Weights of a small transformer language model.
Architecture: RMSNorm before each block, rotary positions, untied embeddings, normalized queries and keys, local attention windows, shifted keys, exclusive self-attention, value embeddings, a smear gate, learned residual scales.
Each number is 500 + 40 x the weight over its row's rms, rounded and kept within 0 to 999. Layers, rows and columns count from 0. Numbers have three digits each. The size before them is the row's rms in percent of the matrix's.

# down: layer 4 MLP down (transposed), 512x128, rms 0.0571, rows 365-417, columns 0-127
# up: layer 4 MLP up, 512x128, rms 0.229, rows 366-417, columns 0-127
down365 109:456501424461401482467450515479464434502498497543495461510494513441511458494502444491498492489540447504531495516500523540525521574514503554515579497523545500503467516472513549571523516535470503437484525506516460510525476531520473460502504446522513506388546521605464522591502466631560475495549482543523473535511531529493444501462528482508556400546458537514510519462489581534564455477495
up366 102:432509478463526555461504556480519439555492526518519498504497501505512532498436528430454484511485528467446548550472501583563540514484512481540530436417570539498458558431483499500517522574527490493451525525468454459536447478501462505466446498531459468404556529536487497610539463485441514511435484481422439504525478507553477511492541472431471494523470502539552454453489462528580451528523
down366 107:494495485544472527553557499625501539477558485471426498502507480522539532477487501526524482538497561549549540532514510495462513531506461598546459510474492509592525559566478543547467462486459514589503541537529538485474452459508566569502520507497478481544504469492540515481543496536546527458478528458491521523467484491519506473592576537547497438494503491505519427526482641566495445513497
up367 088:474502486488537560527459449547555489483565579518550468505525515492476468560490495433475521491494542516579475581525476493471506499427434454539458473527498564527491468516518517569470498470483483625525451482487514543511527426562490544540445490439486451477557523546517494470534484429563502495444568535494504432515559478538505504433472521516532435449460552485436552497539506486477482460552
down367 091:495505535544548487507500506556469506555510560478514478510497521508436547512476491455540507461463517567452477491493496520563584524493573492516447497463510447496537455478469460481513467505554498631538566501535468554467497547553503515513560502537552549535580494460571563463468456579524476532502453443499503485546378496434453509518494531499420545516479533503438468491463504494445551496476
up368 097:507535466539477444492499510535535454502510506423482484496518498495467510544445606430524412517541511535484524474419447578395558534487506433525546496495515501468511562474496531453471442473499554541443504529527499552528526518540461533542534514522419466472501476500516558480559538468438580580511516483473498496529530521475453555490538488553537505516422521555550487564451485469553472484530
down368 104:427472447496483475504518456458537497429494485504438471505512536468550470512443481526517567512534497454502503510521504563560485543498491568521479513547549579439454451538513526548511503500590455465504466560521483432496515515507466489530536574482552538481427538426496498513481509491526429482495519475402470471486551488505551575515444440468543525512587400485466562532517565545532491473489
up369 106:506510472535506538436509452488534518510569503471468472478478515481487526541508526460524491520524506448527512462522455508564444453440493516445459495518519505491500562492402560584483548527583518457509561480531546443453462449556495518523575494561547483459476441490551511457537530503574528571402485484542496409503569477482462521524479446537525464423523544457469517498496517540564501460563
down369 112:541527447561522522442510482450491500449435500535446508484540610505428531521507465479454506548556529487530456454566487572548473498442495569475445526460522605553543484602512519552560505495480520551411513474465456501429485494527528492513532463554477455498545458489519518505538485524518455515487550524523551478482540513530495506488393514517475498510528511434562489490532495580534473483506
up370 113:485518520483518463451522470512454501476451541464548466480433537410539475491480517501506457515512553508491498485440475571575495468492458496516610536456477465525539543458471530481545561435471516587466490577464557587545491518539505507556489465528475486439486525543489546468557450478581480460528542539500521568446570511483480532449426499442503503520523443529552542529463525485470516566510
down370 109:496426513525449494395483503467517529564434487512483506532478506489524526539520519523496467460536521533468567559543478479536540478541567492559487486575455478443415549600546578479528510491509459439509444426514551513483563443459492543480530538521478506500497454435505487502511485456466488398452497448436482455478427542466491428519466495552485505460531500508454480507534474554525453523513
up371 095:548526488431492544467532524557443470458582525466462561550538498550475531510472504490516468546528544503531515524472501505426581486496487463524480553499572484497468504475462457540492503489511455490524486546541504452608423447504462481489481521523494540548508495501529481505546525530546420452536512509586419547496495623453521443470552518493529537561519453518518432442448529513529481545447
down371 093:539522510489466579508491470480567505535516509508553518502537536491483509438497533546511453488544493443556480463484496537519415515463445470463486449517488545520446510549491568551530501509469532466517456423491413478441494515521516524489522504562494474514488489532448510543433623463545514496487464466579506443514486499505494469528358470519427460543552503410522457523488497588482481482516
up372 113:486508529470490585451491578567471437487535470518551486489511483517542550460494468540435527503502556511469544538550510548531483480536515495439528481493539578440466445510521529499470435551564476542553473486455519444477436441529476513511527515448450496494527457449474484503501483526533472498452449472481477490431523545579521595410539468469460545516566513546431467500434561519475478552543
down372 106:498416457569495478602557447478445527523493518491469553515437459499516500617559535528521569505509473521489473488494485516482551462507533550488514515489495468489529430497449591482579534490468434490471481522463519549491523476490583489436479514485478548548499502542467510443516554433483377515539456519563509539521470490444519495547531517437495498489534516531529539544468516433485530515450
up373 099:563522465503442493440501475546507511476494492425447446510521481471491505537521502555454495503549529522477533482592470503564517526549517460528452510518488546418576512496490559502559464488484418432456493478602547497464507500563504474492487557481514489506549511473448470560540509562493472463477572474493494440544487451501449533514484499574570489589461441588497497493553553455507546517463
down373 099:461508581466524472546539534497532535610485535540580459486466532499519473393477510500472465508473551457565462479465462449460460493471409544459495555456498540597485485451471522532480520511497558457529518599516505515526491454512563475438492528483545589515468493414467486452459415442516517483470507553502468465547524490562549490525513511512448481528493536474530508493492502528499483549520
up374 112:472466501577460437563491455538536538550549493540538490504504510494439508583447515440475482495559459569476453479426476504527460410505464491492501548542479534514537457518389535465532507479553445478483500456568459527477457495568548468538471527470527496442503456511489520420509483517493530537490418424517506501520553520478490540494454451419499486527436507535500508514487533564440486437547
down374 104:466474494517568461465561542485412465524480446519473509510526482472562464465545497475522457458477494438481550518489549503406534505490496512526515479481513517536485538438584546568454453483474520479542510590418546467533531576443459511508513531548498488506490448531495497407537516542474514478477537529486512498447480440507457507396491556504478565531487553501543462497493462418575487481573
up375 104:460536531474527531448513447443489485532463493475440446422460437474578494533452439518551506463529556437527566492472522520500603477423505481496448464543429530553530534460465512546476497429476504506500558528478514469442546486456538485518546489467498480492481488533482486445526498509479526549521467497571500446519534453487492499494626491530531544522485481397487493548475540541490423531452
down375 101:469443481520430466505462520496386436474544459507521480482456477527508524529517481481487533589484436491483482522542509486466514508440475521600580445523471569493449500454511499531504538562418509478469544530476476423513509481525533544523592530444575549504549407518493515518572461545461527488530520494457483463482431506515530451512475525442487493549451518427508509442465500481450482481475
up376 087:492463517471503550546462474597540589487534504417523421511455469515434511493463511621448519527474452580526561477507518508579490474547567493591535522515578476528500518544527496456519513522466531436528565575516516539470519488470580515567515522555524480478543456538476547460476490495497536493486484502512506493487472519534522521512530543521520467556581539455546487445512532521475527546503
down376 088:509486447540481463432484470392482450509451535561383460479525531443557544480480446547506474466504524512526421492530555517479470497504490481441509467448402502465483485402483455456518512508469507462472467548558527441494464537526412549439483474412462480494511540476488505507529551560528484481500529455475491482537512463455394480463508445473479525495471457533484566522537487511505490484512
up377 098:429567487484474431575531480498469497455445516516522526484561484565478503524521515473463525482474488522474520504470476528476472453603544480501481528436523499465531478501440555481446500490470543547530398466469493456456531539482529450427453481468524542573494487501557484513526515462465476512543555515590536481419528471494558504515470483481522534434459524452544541530394472449471529425558
down377 103:451476462445453523506404478526401536498394515532530490453378568515537439496483513477486441498412479515474488459488513503465497490539498479423531480461531501554506464557509503448486526430529499485545448515516516515515496528454486497484539537592433550492521466479471508493536445461529508435540498454516493572536450521615468504535557451469520565523500486517497478502526505500489516477464
up378 098:479403558477479552478485500448573519476420480493489547512509530518502604501450549491559419533475519546520491539482583513444514471496474497533521509498369546472545555475547527493431475455515505415512524498504508515549542464562493516527487536476529472491520404527469542532551504588466511489461513553537404460499487477513552539504488522468529501466497523530516552470453476488546481492468
down378 101:542489456455512568552553463453544512448491497519536571484375519540500450454396497495464504462443519547482520402524522489520521430552547432500459473553499466488522505520444534480521544427405524490506504469520574499528469543489477538480494470504465543463459448513542551553563485481476492498460536436472534451480497524453458495504478510513513508521542419534513453531507557541511533468454
up379 119:536502423460425395521553540501508489536441562512505528463508538528448570519485427488525512466495536543463491500517490607474489470528481480522546554476426494461480485493484566484526527492471492505497479539525489495491524531492531485494502492493489540471434447458534480510522517522512530368459488500611499447433492565546492575551505494478508477582572560483429510512480540475456520448502
down379 119:473518527506519444504571500519490539491500450527479422456482435438488418513484483439445440536531462560479557505465549472507529533458493554519469550524514595472451522581458463454466471487523505540529490454501464467506421496493437512468551429496500455509540468465479543482482457491539523517473510547439531474542542466502522504550528476520504564478476428529583510459438392533454480500563
up380 090:520494534491543494509487506454499592585478476479546583523498434609589546436522542518502550516490430545459500469567510555510489465417567480493562542508523500429535488454498470550441481464391505535515508480499506529490459503450499479538519508527545515524483515546545487488570469570530459495483543468501509465482557521482568470556536443522505516454530495498511493483406485477520520500553
down380 091:436510445467508480510457511427545515442596573564510482519465499526536429421477490548568469440484505421526502419526505506491536504543506572515445507505462573570474510479471454510539497480474471559472436466480495510589485404484451474515497507519490533481460523503488539527436487520497477501514379513531504520461520486532572505562483527472526494528464550509525561517467463485505436534499
up381 101:486569477516498543578504467495516515461516545542508435508446503557465480553491521506523484481489509519482479502456601536552411512485507570462534503556543534562486472462483551605442502535510447518506564472534528459571483459532454558554412400530526498509478545454440486486498529474435576492482511496529444536459479464429483496521477475479537466534473537432516519533516463481464538485456
down381 094:477529514505470510526441453467574530493506468466465470559537532495509442546488483489498510457474510544486440545568468536469514516521465467477464490537495383529451494589512554517547461511457534507491481470445531591567498495493501546493486392486536536491516452488533479460561436525432477569498476498521404483511477553554502514455559524508510534497471544502464442527574530485560449561557
up382 104:489525555537423433472482525488478477446512512573460565461524504473486521541540498471549508495471556585559547506555461492526543483414486470514514450434450536467493425481514561470508490574548556560441561505538513438505438537429501536438451480461507518563479548515498473561467463516498514416494533544475476475520476491566453469453490493511497546468500486417504440507531492502425486509504
down382 100:428548503453541427529557581496499521433492485455454513450520400510510440483542555488504458503510470525495600471485623490614456512539515510448515512536522529509551521407526465498511515510526461461521462508474450502473502561457515460525455533542554439514485523520525483488593548433456470551492460550516537522472476454521481521541506488542496475504513549470463452483494512500509522458459
up383 102:447441559465440552470490555461468440554444473522497530538482458516480451506461550407445587532527465523449562539483536576537515487459487450471519429476441492496518475425478504477526494471543531472499524582451491431474511479589508533519524600474533469545494543497558478555537418522539476513490554475497453487511485468531531454470554510479505498509449454509491494437499491479526569475498
down383 098:500600501471439519557526394599515517444486544531503504454505581488437545477506441562563460513481502502565520453510538450472476508533510500470530526475440522519455465431441545540533522483451447519522508425540454525491533513493532533468490479575542485471536513498416581493519504511472477474476462474538503587449547516430445541530515501516507504456536491562547491462498500515443517474530
up384 086:516519515503503519560434546513487565582482552504529434565463520418583537471509503472506477463462531501484497551519513489435517517529520576512507503461483484497565474419529534471531463519482479519541483517488539467493475483521474451535435531443486502555536494427499490449466479527421509442458542523487473462488474504495533427516482526446464574491509572496437462516614447593498416517484
down384 087:509503511439509543543466547554424482486494551506516521459531528513442533528442522556514537554539555518542454407512479459550525500484509518485503490511528532531445486570538475553491520552469516498543468553538411478461552531512495545563477409484475514493552600454519457497517503522504404470516430437480561515493611500503487544524508462542531492547482471552545509445494498488478582524504
up385 098:466527468528496574509527547507544517531475491491557480477451507494479533507505509528488506527455515477536452553512450493467483457463491465544487482518462504557516454500511475542478427504460461551504528436518451544388488536507478553525378543534553476492525461448488491532475532381494500403519583457448536526423471435491412509533458569490526441481502523540514498482537448505473496511437
down385 098:551460479519502493481439502532479508586503465499490451477491445510495426457471487556519534550564518578515424546506452518457516478573486466512461563506487455415566506541447460465536534506485584510516527523505427445586539428490486513516557467508532470492509537528571460502489510507561481557551465503519490496458477480434572423493513520467478520480528422564586496505507456453520498482517
up386 115:476515497474439534557531625550482527463472489530521461482535511497529510408512490533541456533476432502493499470513489507445538444472512523539547508495488564447542516520473455513501438520486519567451454485423462477433556450534466462488494592544453455539594519463540471512506507507541488530534586541484475519455533469501501497514618510522478492524568470534586505554448516485500488469511
down386 110:510532504507506506575465542517498476519502568484517473493560537511502562474528450436452417533534525475431526498561505503547518392507521500454535535516504517440471486500461472564468452524495566566497517532444571534545485469489523493452593426461496479519497547474584517585501480583445434503478516472530528495451487551508464468472546418473569534527517447506494501516494495422506453498485
up387 101:479480478565522545565497465479467565501477518489461596552583482388521518485537495466454524483554518492527528522432516536501472474452507465578448565506526511412487501489542500486483461522463491469460482459516557425489437456514499510498482409556533546484476478550479447523521522496538414485461556494554480530480537531485500489581570522482562503457439500497504527538539497577482495547453
down387 106:536507476452539495559420468482506535490550463495553435464525500515555514547483463518480518475454488540474501492472517534488484442484491449476527494463525505507550532517499502479449446455454534522474574437515442507474499439419503511573499496502439441428411464493548463524501500472457503566545480537552505474424547497465509498517609487479465435563566554565475476542471418533510424478529
up388 079:533458503536485469446473438493514459578469515536487511486486416507577478559476534466535503524498535591517551452481503497506517471500520505425533456522599470506508561517450475508447477505484439519447460506483477533489509475497469508457442501542524462588498628480545483548492491455474518487479488490436469474441441429540535467508529512434579478544526518437474539564526494506580451516491
down388 077:517504544444513452566483498540525524547512505501481554505537496456440481493532544523533486437474444492486414534477522530372489501538495472454504506471496523530545566455473503466548487521449547541535503527519510477475565549465511518543507546501426556485508463450491523434475482445437437542494535435489488526541513514543541513527462551556461513553448434519606410498447495484442487466440
up389 099:499468523461583420537555524547555461526498467534481483391491477498456551436505562587540557478462456495478523530479554463509514479540531508529446495544594542471427473534515575499454529503474508582490538515498471504519515509511516441497494488444502508503530482505539574532491598520495546464527460561546517493502521485569463457548385481485507528580505543531492502496489483461517501463523
down389 097:482553479441544545460482450493524557561526482496423552501524470501455441445597492497502497506500544484512505484567535442504536420530499518562582550515472491496517529504439509479514547473494550419482504476496525527470545497519484571518519491487591497514475499508507531542524442547533551593466539589507498521553507501488533511479559409523516531497522508478584526497515492597571554520542
up390 102:479532498482476498474523532459477563472522537556515523459484471512499517445526431490537476498488590516525531497478553488445372521480526471436494533429573490527516474405500556515492430461528496444521492496503474564523518507532502508477438489535497540517490452503487468497441529515563520462532575460491456552428501486414463451454459401463565515524424481434523469463522444490549506487478
down390 096:403474495485480494430470475467480538502419418507501488522524529505450480423523495545505547521480490498546489547521540448476468631505479488492435463525477474535576501503488501489538498420489533394501482478474516461463496457510531527436471546497454463553426448509519577474454570482525493543487515509511515513535563516474476532446540495462502463536552590496519450517572498536434506452486
up391 091:478491472558495490573563493532568524423490491501546515499543529470568538454466568471470507505464505519531425485531560493551451463598505507470468482452552525531554487550575485445560538520427452554484514494513517466484507517505489450503512493508501526454459477562493549516536489466509442466545458461470465518497545509558465534417478538596509570550460541430531468488471427516486574510512
down391 087:482481532531462492554551534504509516495475438527533572508498577527531530567455536526529507480508513405504471516488462441545577526478483536487472514424500534532523490507453559477481424462482487491520523587477431517511458498528511548427479402527453479463536532474465504490499494500476558452483563523501477517458495471429564459521501584523560469505549447423557531574479497459449456502569
up392 098:466552494502550561456474464516460526521508556471574525579462496552542514450481494555452529494540538434546483467535458485463521459430468519446494528438431476509431437449519512578508466500469459574518517495483488517537544474537456531473446499505471511510430486484462528450469564462454522518539445489548507482450378480543519496443486435542469411521521504510454495532500496578525527492524
down392 097:507451478505549428521539521457555445525592508508469562469514532467568547485519433443582464559511456502401487529449533498478484567541442509509505486485461555461498492495547544538575488461510552462563481488509537578533473553519475521488529536510533507575495501498525450443548467528462537533449540537473546515526517558418507444496480524518516506534434472547611502506517473496506519497468
up393 099:463526543490571501456475535530468485515508496503509449459499466442524497491538532481492472504437454568490465436563491512467476419510545540578409553545475508525569465436524456532556522509494444468523539457528520514466546436474489523468435526494494449561468519507500512485519467489553444495472559407501422515450514432527481534523456511538460525418481463421479436500438561496506441511468
down393 099:531538447479515510477588613473469517536440487488474513567494497524470486448453520498535556482563475525532491475456470543501493453547498577542458497534508456482508456497471535471439475461521481490542502500456549497541460602428529476461557411507514552424488469502426454478503475549504460502535512557547467536498491541535548573545488511500481452496501542531532414452582506511489533513569
up394 081:520488422521555534526624512550491470578554512508518437561523554555526510455410555451471549491495484519440500544490526457501488496520507478468472507493477484548568512493499482503473503483449460407521490481537567486451510519502476499530465494517533464471506585465551482536547469597511480510490506492451556462522472486504456541513540412477504439519578498451498574516523505400459514492465
down394 087:479518577481499613458523484422570436514472494607431492554461458456433519553447479496476524503516440490452510549529472432576415540479533502505532531485464453489504540439537516534483472543426493507524488500482477483504478489455453442464509545495485495533506485498500502478482432489494559496490454432489467571510443492506540536533508507458524394546522488530454536455557500520516457557495
up395 094:507542459614474480480501531465475427493557520634467529525529496493494540470518486454545471539528484476524468522541424461489410501456491450528486516527521507498487450514543558583534480496495555518544520519449494486494492544502529369555513534505505542516525533527449548524498518470512541516440470478570543505466538620536502517565466498451481520476498496459453472494551509471529465442499
down395 099:480499504536506564573502386494476517496501488528445547484458429477515496532506481500451525491487528458509521534547496514442464520499411533471476534511416518520451487513492491535489509399468474492455557559499465602428521530542526473469525464431521458514581572528455477522559484502463492493487504473522473457548552387510529532545488491521546482537525567487522552537522432491530421523506
up396 108:539490525512493536454554496486533516469606459498483374530483495549563503467450434469446457467536507560449497553502537502540537475544531482493482520447482486398476489449432526463515485470436553509509519552497561547498521535449494488520465539541508524548525475464461490563563542576496481508492460545484521492456545439453547472540466433485555527521566494607536482517521496519534512487494
down396 113:554440531526483443525453422445537484511478493461539501522520490501478453499577467444478497540537566541525490500584514510539455480490496524430489506494403481484464439549568505467486488455511568520506517513532516478462456499468474489556531505541601472540434422495495580562489497496538539512511465474502492576489546411530485426524473473478487520531545571495504487552494436594539506519520
up397 087:468507456531480513428502492549454491429511531468458478549486505511499439543451510496446473480591434556539499511503560534479499391544489466498505546507430531394493537454486542538557489498473533449521491537461471549512592449497538572463471514510443449496516436504578542538560492512541464555471508535508443442501537517470498491444492533509449505456449518562540517432502478439510506509488
down397 088:533555514499548471530423567504510543519504544512530474567479462494520538468493484504484530555463533490448483526491493472531489501476575504424518479492489489551483535660523499478533497518523462487420499446518545564538473546505460425489463507523498499513523508426451476474476399537519469537477423539497452455580491548467522577460464459519587484457537484529556549523493539527471473493523
up398 104:504532511540394501443463481503465535482534498566482531510527481476542526452539438536458527576536487517405502492471414510582531488494500465453499484516489502545573505479559531478551477452512544443537611499482475519495549480515554516509516489567504490561550506488502481546482493598408507550487512523535481458528460450536492430459441481489465523559496485475471501457494440541448499577521
down398 099:497526466540581494564580487515493476465526509504479564453477453505515485589463502495482405524517564502513495515579494484465502545475502493466566528508509512476543566534432472515457450499545536518559518450546537442523507528559591513539506462487400470513463553558551505468421563483587513524487492560470472541547519465503535497523518493542507492527413511529477559481481465508477529491420
up399 097:508521490536389456461518429521508509450494465472442457487476547469514472603494542528547503527582448455520526464524501558498538431481475547496562473491498501533481484454455501531481474491514481488524533489489499465530592505490444520531501467509497462550539610480517507515545451474547560559467533506559507491432507524506409534452499511546495494513498584456488546498504418544450470439421
down399 100:454470435498471495456504648490482413453484554546556511502534549542437456430480515473521506480531526517488473496537507595472430505447435520479484498487549525489556533544568510522562484507482598496503474485507525502537490479451501545534443475509496455495537557511488444536515500554449489526472473459488486569395569541473524507521474500469460507461477433493543476512497431508515506446528
up400 117:456510522471487487563509515571500459511374532450453504522492546496453500484428529476460478494490536570537545503486491425499516550426468539474461496529470511498530469485485446473475575409563489562510489509515514480519520459457511508512550505492557490480550516489523556434523484579529494482461461549541463494563430560457518507522478546429544529479482522488562455465576494530579549559444
down400 129:504572493426418477520447411463508444466478543475496460461540524509508456488526494460495452454425534448488516477540485446539538552474472486448421478529453519526551485520474510447546542503522516478502495536507517496441503449459467541538475464505496494414499473418449525502519442367538486465504475461481495528448589497450504543455492522457467521477407497544536502465549524554493540474525
up401 090:527508479450531465501505516470535501519473478502539513452577477485473496441502474481515528584463528522504482557528449483466505518490498451463561501525512550444531469489490452507492513470490454445501504495471570460500524423506489448478484582510530546521470416559450485551498540576391493466505429598497467487491544487502437464460534529462563525506467534576520561481388543453559468551510
down401 085:476496465490479514548549442495483499466551510521488446422393546484492521472567459478445520505616510487521517468458518434564528457415522568488562478462521532455497464524463478519441499502550546478516546576473468445514541501538512491442527565479432527554506526551489412575535448516438488486500498510517517440535496548497498502512486450506484459551548495526541507472418466511485510537555
up402 088:511510507430495522569465531514465560468471542484507504533444512546504514534513494547461458480481554523556524563578509454541543458494512458457486372569513522497477526518449501466411499495433551505555482555474479438498518474557504511528511490571485468440585514463504481554539497602468512561441519513552473539539549410516495531462496546477565506503492494524468513492489477513481454550434
down402 090:512505520455570445532446495506523499523569544481495528489455529473564487448550471518514474466418556515521473534514463532487602536440520533522456457523531474493536436547525432451435522539489549499475501485423515512564545494485494518454540475563526542518563544483531453574624481514499520463529434509487467454473460452453480563508477459517524510565493454448443479554477538524493462546479
up403 108:542513565586464483413508531478516514522568545507525519467479441486536485495534517507463466505527446538508457536499460547422473479452532523470487533500550455490482485486529503537437399475497454476534529522433450550512486474494441474520546448495499492546486498488544426521428515493508550592468549551514590504493472449519509438459551502545558518458575492436454574494513431497507443495546
down403 114:484508386432512501403534506548487538442566446490541492530499532549429500574494472453538504504483576501532513551526465480487515474471445523517511519531528496528522544564525536491517496532433536598499560530486589519476484521492560532544454494545480518481454419494538548484574487534481519543462487475528533502520461508476490481535500490482497476455556434547617540528477541546560510507521
up404 101:491511539471480510408553527485537520470494500587511506518495490522551512475500476511498478523577541536574452474567502438560487495590511551547553488458514493517515435529495494479470539487461493509467536533484597476490460526515519537424519532509492428434519507560516518496501492449449543461424561486542495518480511470489374551560522466511483454549520481547443463593470548463449496515543
down404 102:461496529551378512473447542481472512477470507425499528466531504503526524580532482551383502455509525513479520444448548400468579483504518466499467467558537473427467547428548505459557476533561543451526515467503476490493449548496488498498520448525548485571486529505528424515508518542518510456503479534479503525491449524482485517405442492464514496490516485508538493470584496528406516518471
up405 079:548493537454513539479517533507479529428474489550473509495505486483454523465466511459583540504558517453493540446504500555520520504415424473532516562522554575527534547507494537525496449532453598502607471461462512453545495539476497524614526566430459468494565548527496516590475528508523471431462486499495536456475515466506541513529488465538462549425489531476507523496501555503441512544533
down405 078:533505437560543360562543504493521448542485523433508505535469466529436500475519543511495466501469499494530497502466497469442427503517545517431481487472472487475561505446507454395570504457529453565549514523481535476468507592528540506472428495466549464487507452465557476476460490529510499486468579467575471437534498462483460509502446498559470543486576484504522534506505450481450506438480
up406 103:486501541550469535447486509561524480454497577430477479468472510555542493417506506454484464516550507559465470482553529536426485537510440531459492457489513464543548503573414505437444514427567420453441440501479497489530516485496540494489496550522420484523430519502491486519513513596458464517437532461494534480501531460514501481516459501551499451497449490516586520484443424464521453560517
down406 105:585576475499472494595519565479519547537471550440482460545455471519573465521504568561408601522540526492540580506504523463443415474485575473508495533450497464513573492477460506497411489486431481503467518548497504566520539484555476492484555460491573563492557496474440469518514507528514480492510496535484494464511544459529516484467551488435519517478495508500502558499492532543444480483463
up407 117:531506478534545499500538531472459572456437508502602573534444446502588487522495486547501452472520569471524445472537465476458532520518507460493456542526524500485604467486527478503556432507485426551513552519485451446445503536450479476441550482580515473540543491516503536566550548490568478552497521461576520541492526553510504531459486498516511414484482536520507453458441519542467467468450
down407 116:490475515511521486533449492525544548481530431450494415517606519434498521530541487545502475525429469478455504502461474547452446461412519504579563459476538504549520514469479509524430611529497561489504494496482552467537489572535579500496499495464517525536517462506513454470462516479482551457511454533480441478574495544469405564527485471438539538472520522490471558488448489435488457505526
up408 116:562544458616568478556555479534529480525558501550415524492494478493498563473464493501463492498514466544525496487490515476484463442494527531506494460542610529568475435474440476476467489474449427507532549458476536445558488461480448508504525475474396469485453542509462525523452505546499480458529488488557484509518466479567457529548491527446518418517534467547467490473483438496571561517458
down408 116:422513511462486530512488477499547458460456571498475549509498523557507474522502507510416545490452485566459533514463541496504534518491461458511548445515456477477574526530554433464530505534428443504566497529457492510520491530546480530495561488509469499524522421518527544468470461441515527500580475471437497558485516513494459417511363498538520495477510435474474569558572592487500492445527
up409 113:461574537512503531550546590606497522486527482476522599512512465504558449522512540553505460478457467492494531447486498495477563513468521508514492563598504522500592490449564527478482490533559511471481458508412499439473498530437514475468474527526484429513496557459466499505525531557452466550508453511475500530487534503463501486542557512519539434503515548551444505536445589563562501471462
down409 109:538494512435505537402491524501458533523443468491535482552452555517474574465486482523514510420551515472571495544498531541494507392514522452464474483533506456532547516509525526455486551450510540516591478515453500489540465498460469436536520481573466506563478508527503459531432539538424579576500525472503499512558449573440434485508501560513492506539496459432514460514510459474488485487584
up410 110:488467543509528518512555585505548473425518488484518586475429439509527527506489597491558556486529443498539468389541519483476493461458525527423495531517479476426498451514511509484554525511471520498511526409446540532438503514535450513466515532515481484534577486460545392473504547490529519546458570530535508485487482481515515439486553507535512437456490517442463506548487558557550494495460
down410 115:519498501536525439512425582517467510503507529455508509522495497532448556448484505468471538529495606450479536505497517479505571479458499466539457493597547478469438540447503557515516512558504522465449421563463442525510488547506522458541446405499577475575508547494431511489472499493505546615520476423470475531467549529521526479465552520461486483507507475541486518423477528434493499491483
up411 080:514415482527518434550492532514503534541534526579520486509463450519511524492464487468452500480486557566512558466385565518521472536555502526480519546483482589491460554526512532479402514508483463513511477505474519500526526444591472482456487485516550506442523478572471528462539503534466481451496464435591453436492446525546409478466526464563472526490542473459511469489483449507439525559485
down411 085:583506531515585535530571467568482446494476427508526497505431513463523484527533496439495471547478425456531435493549529445455544427489479542509476459547490435520519506445520440455502480516492525436538571428490499535600539530459475457512498494481526455541480566491525476527468464519553508550516594490450514471460484448524439489491476500582475484564515557507481508446536500563490489501492
up412 089:460522504477569487437535495550509453524570492442520509511456473557466518515414454508435504559437537458467498480442445504490523439523453497484496497559462454389531473546505470581505446487517496440479487526405518538442512548496519484458458450572524492541514494565501544492458446523505600536524494487478479466510516550524418526506524559475512463429489476549497486555459452510487517463523
down412 095:559519490465548523469481542495491493553454507496512500489533477458560481574504572555547477571492448505492489479495499487516519524498468514497506483559548490530485456475597529396500396485510542559518445560488469524539461459418487448549445493485465533503475431544499520624611501526463477414521535461515546528543480528522518514565535472503546530490462481473457504525462508527495553481497
up413 090:504572504464479525470526439536557544529552507571471477496495448535463543406522453488503503462477478461534443511465485518488498550532569560494454575508467446473477559496592440471465497564449454515500492521531495516424514511450485513426476537467462545407530529542547577484470433475494502461519546539462457521464444459517482487449414459500493540490531535538494496564530503439490508549481
down413 088:395499478525550550533427460506479473526500507545471527480554466455466476517452498465526469512501456521500531453494558461500594519444473494479501496480543481504457551468469522522581501474581542490415494487507507470440532455380471519534511508484553475553515552496504446484494470373524525511528467445545541499462489532474514507498578533485555474490566500501520515552463501522407448450522
up414 095:499525481530447486437494471461530522480564432500536464504513478502458472483475516538503461427589472469511535548531482552504473493505495510574559439500502532526532512563483465430450547483494507497530535485594491464500511468499561560504477437500523422584546628462516469515475475570487522474511533465497503513459527495520534480538584519529513474489490585558556568466439541535524527552446
down414 091:465477562440392549446461566556489483462504510494503535451559519510487542439527508495559477510554423513512399429454471568442515405480515519455497447461511459416509538444502542481475533510500456491509454481515454517524458537597503515535464515514456501495502502550437507542501525516470483459531574481493530548540528415505447476468464486527430491527519494504524470449518529451454486513484
up415 101:447448456487484511471519579554443450411505531423439440503582520525442505511503596445459481393534509450499495432537514471514550453531432514523514510570516498460475419505496483450537619462503476562418444523531490556523462518505508533507453498532564481497476549482497443533536507531464520498455445532487471491508511469496500453469492545490494511472473496542531532493482491483530539518519
down415 108:475463483483519507477514422524537509497519503434527593472507418468493416505559480485504517583458540443508548393528499513537480554484540635498485473506476498552513540527501524520505526487500454500562500464504529398520454423496479532526559546456515465516472457509443505512513504459557466503514444536486518524431497416515546426505464492520468471438559538457483543515495504484503554527514
up416 084:494532438453461536503505580513577497488472512530478453517390452502453521419518472537447535517483500564568509519536480442537548464539478507438508598471492478520525498464566489541505484498498473536570479509520503507527524509535516476424406507527496506468493474560564472503476536466573454438449510533551545518555512504505529551556549479508428521541487561491516558472431452454455472524479
down416 085:515487494466492481457429395530434588511496535458539440488510537440521492620474545434534552446515489554475456448541517462445485450490498494518514535493501491448407521423506510472515508433484487492418499553498474559429558470463442516529504477468537510476495489538468469458522507489457539600503514465542524524533517458488527462547518492551480502485550441477490482546530507473565441495496
up417 100:501478483570457502542462408457528504446487553526514552470456470394499457436537466445462471529516502486440489556540507529486466515486477437512434566521521499491538565464446533437523564478488527523452509491458421557482495477527486505498566479502445539497530517505430532543532488532429457502522515534464495488452483455510446498410568442487459447502437492516451587475430497497528485528513
down417 094:515508534490500550507546561508494456548546510512508432502476437551509504549530549541569526464477432520499529498494480519511548549481540551483549479546488525548481534546561492497485476483540466508518518502575519492557525518475505562465461568498546556496500500435508434522355537496461425545476529463542511569577484600496570534490513489529469469516462568515442470503526523562531449524451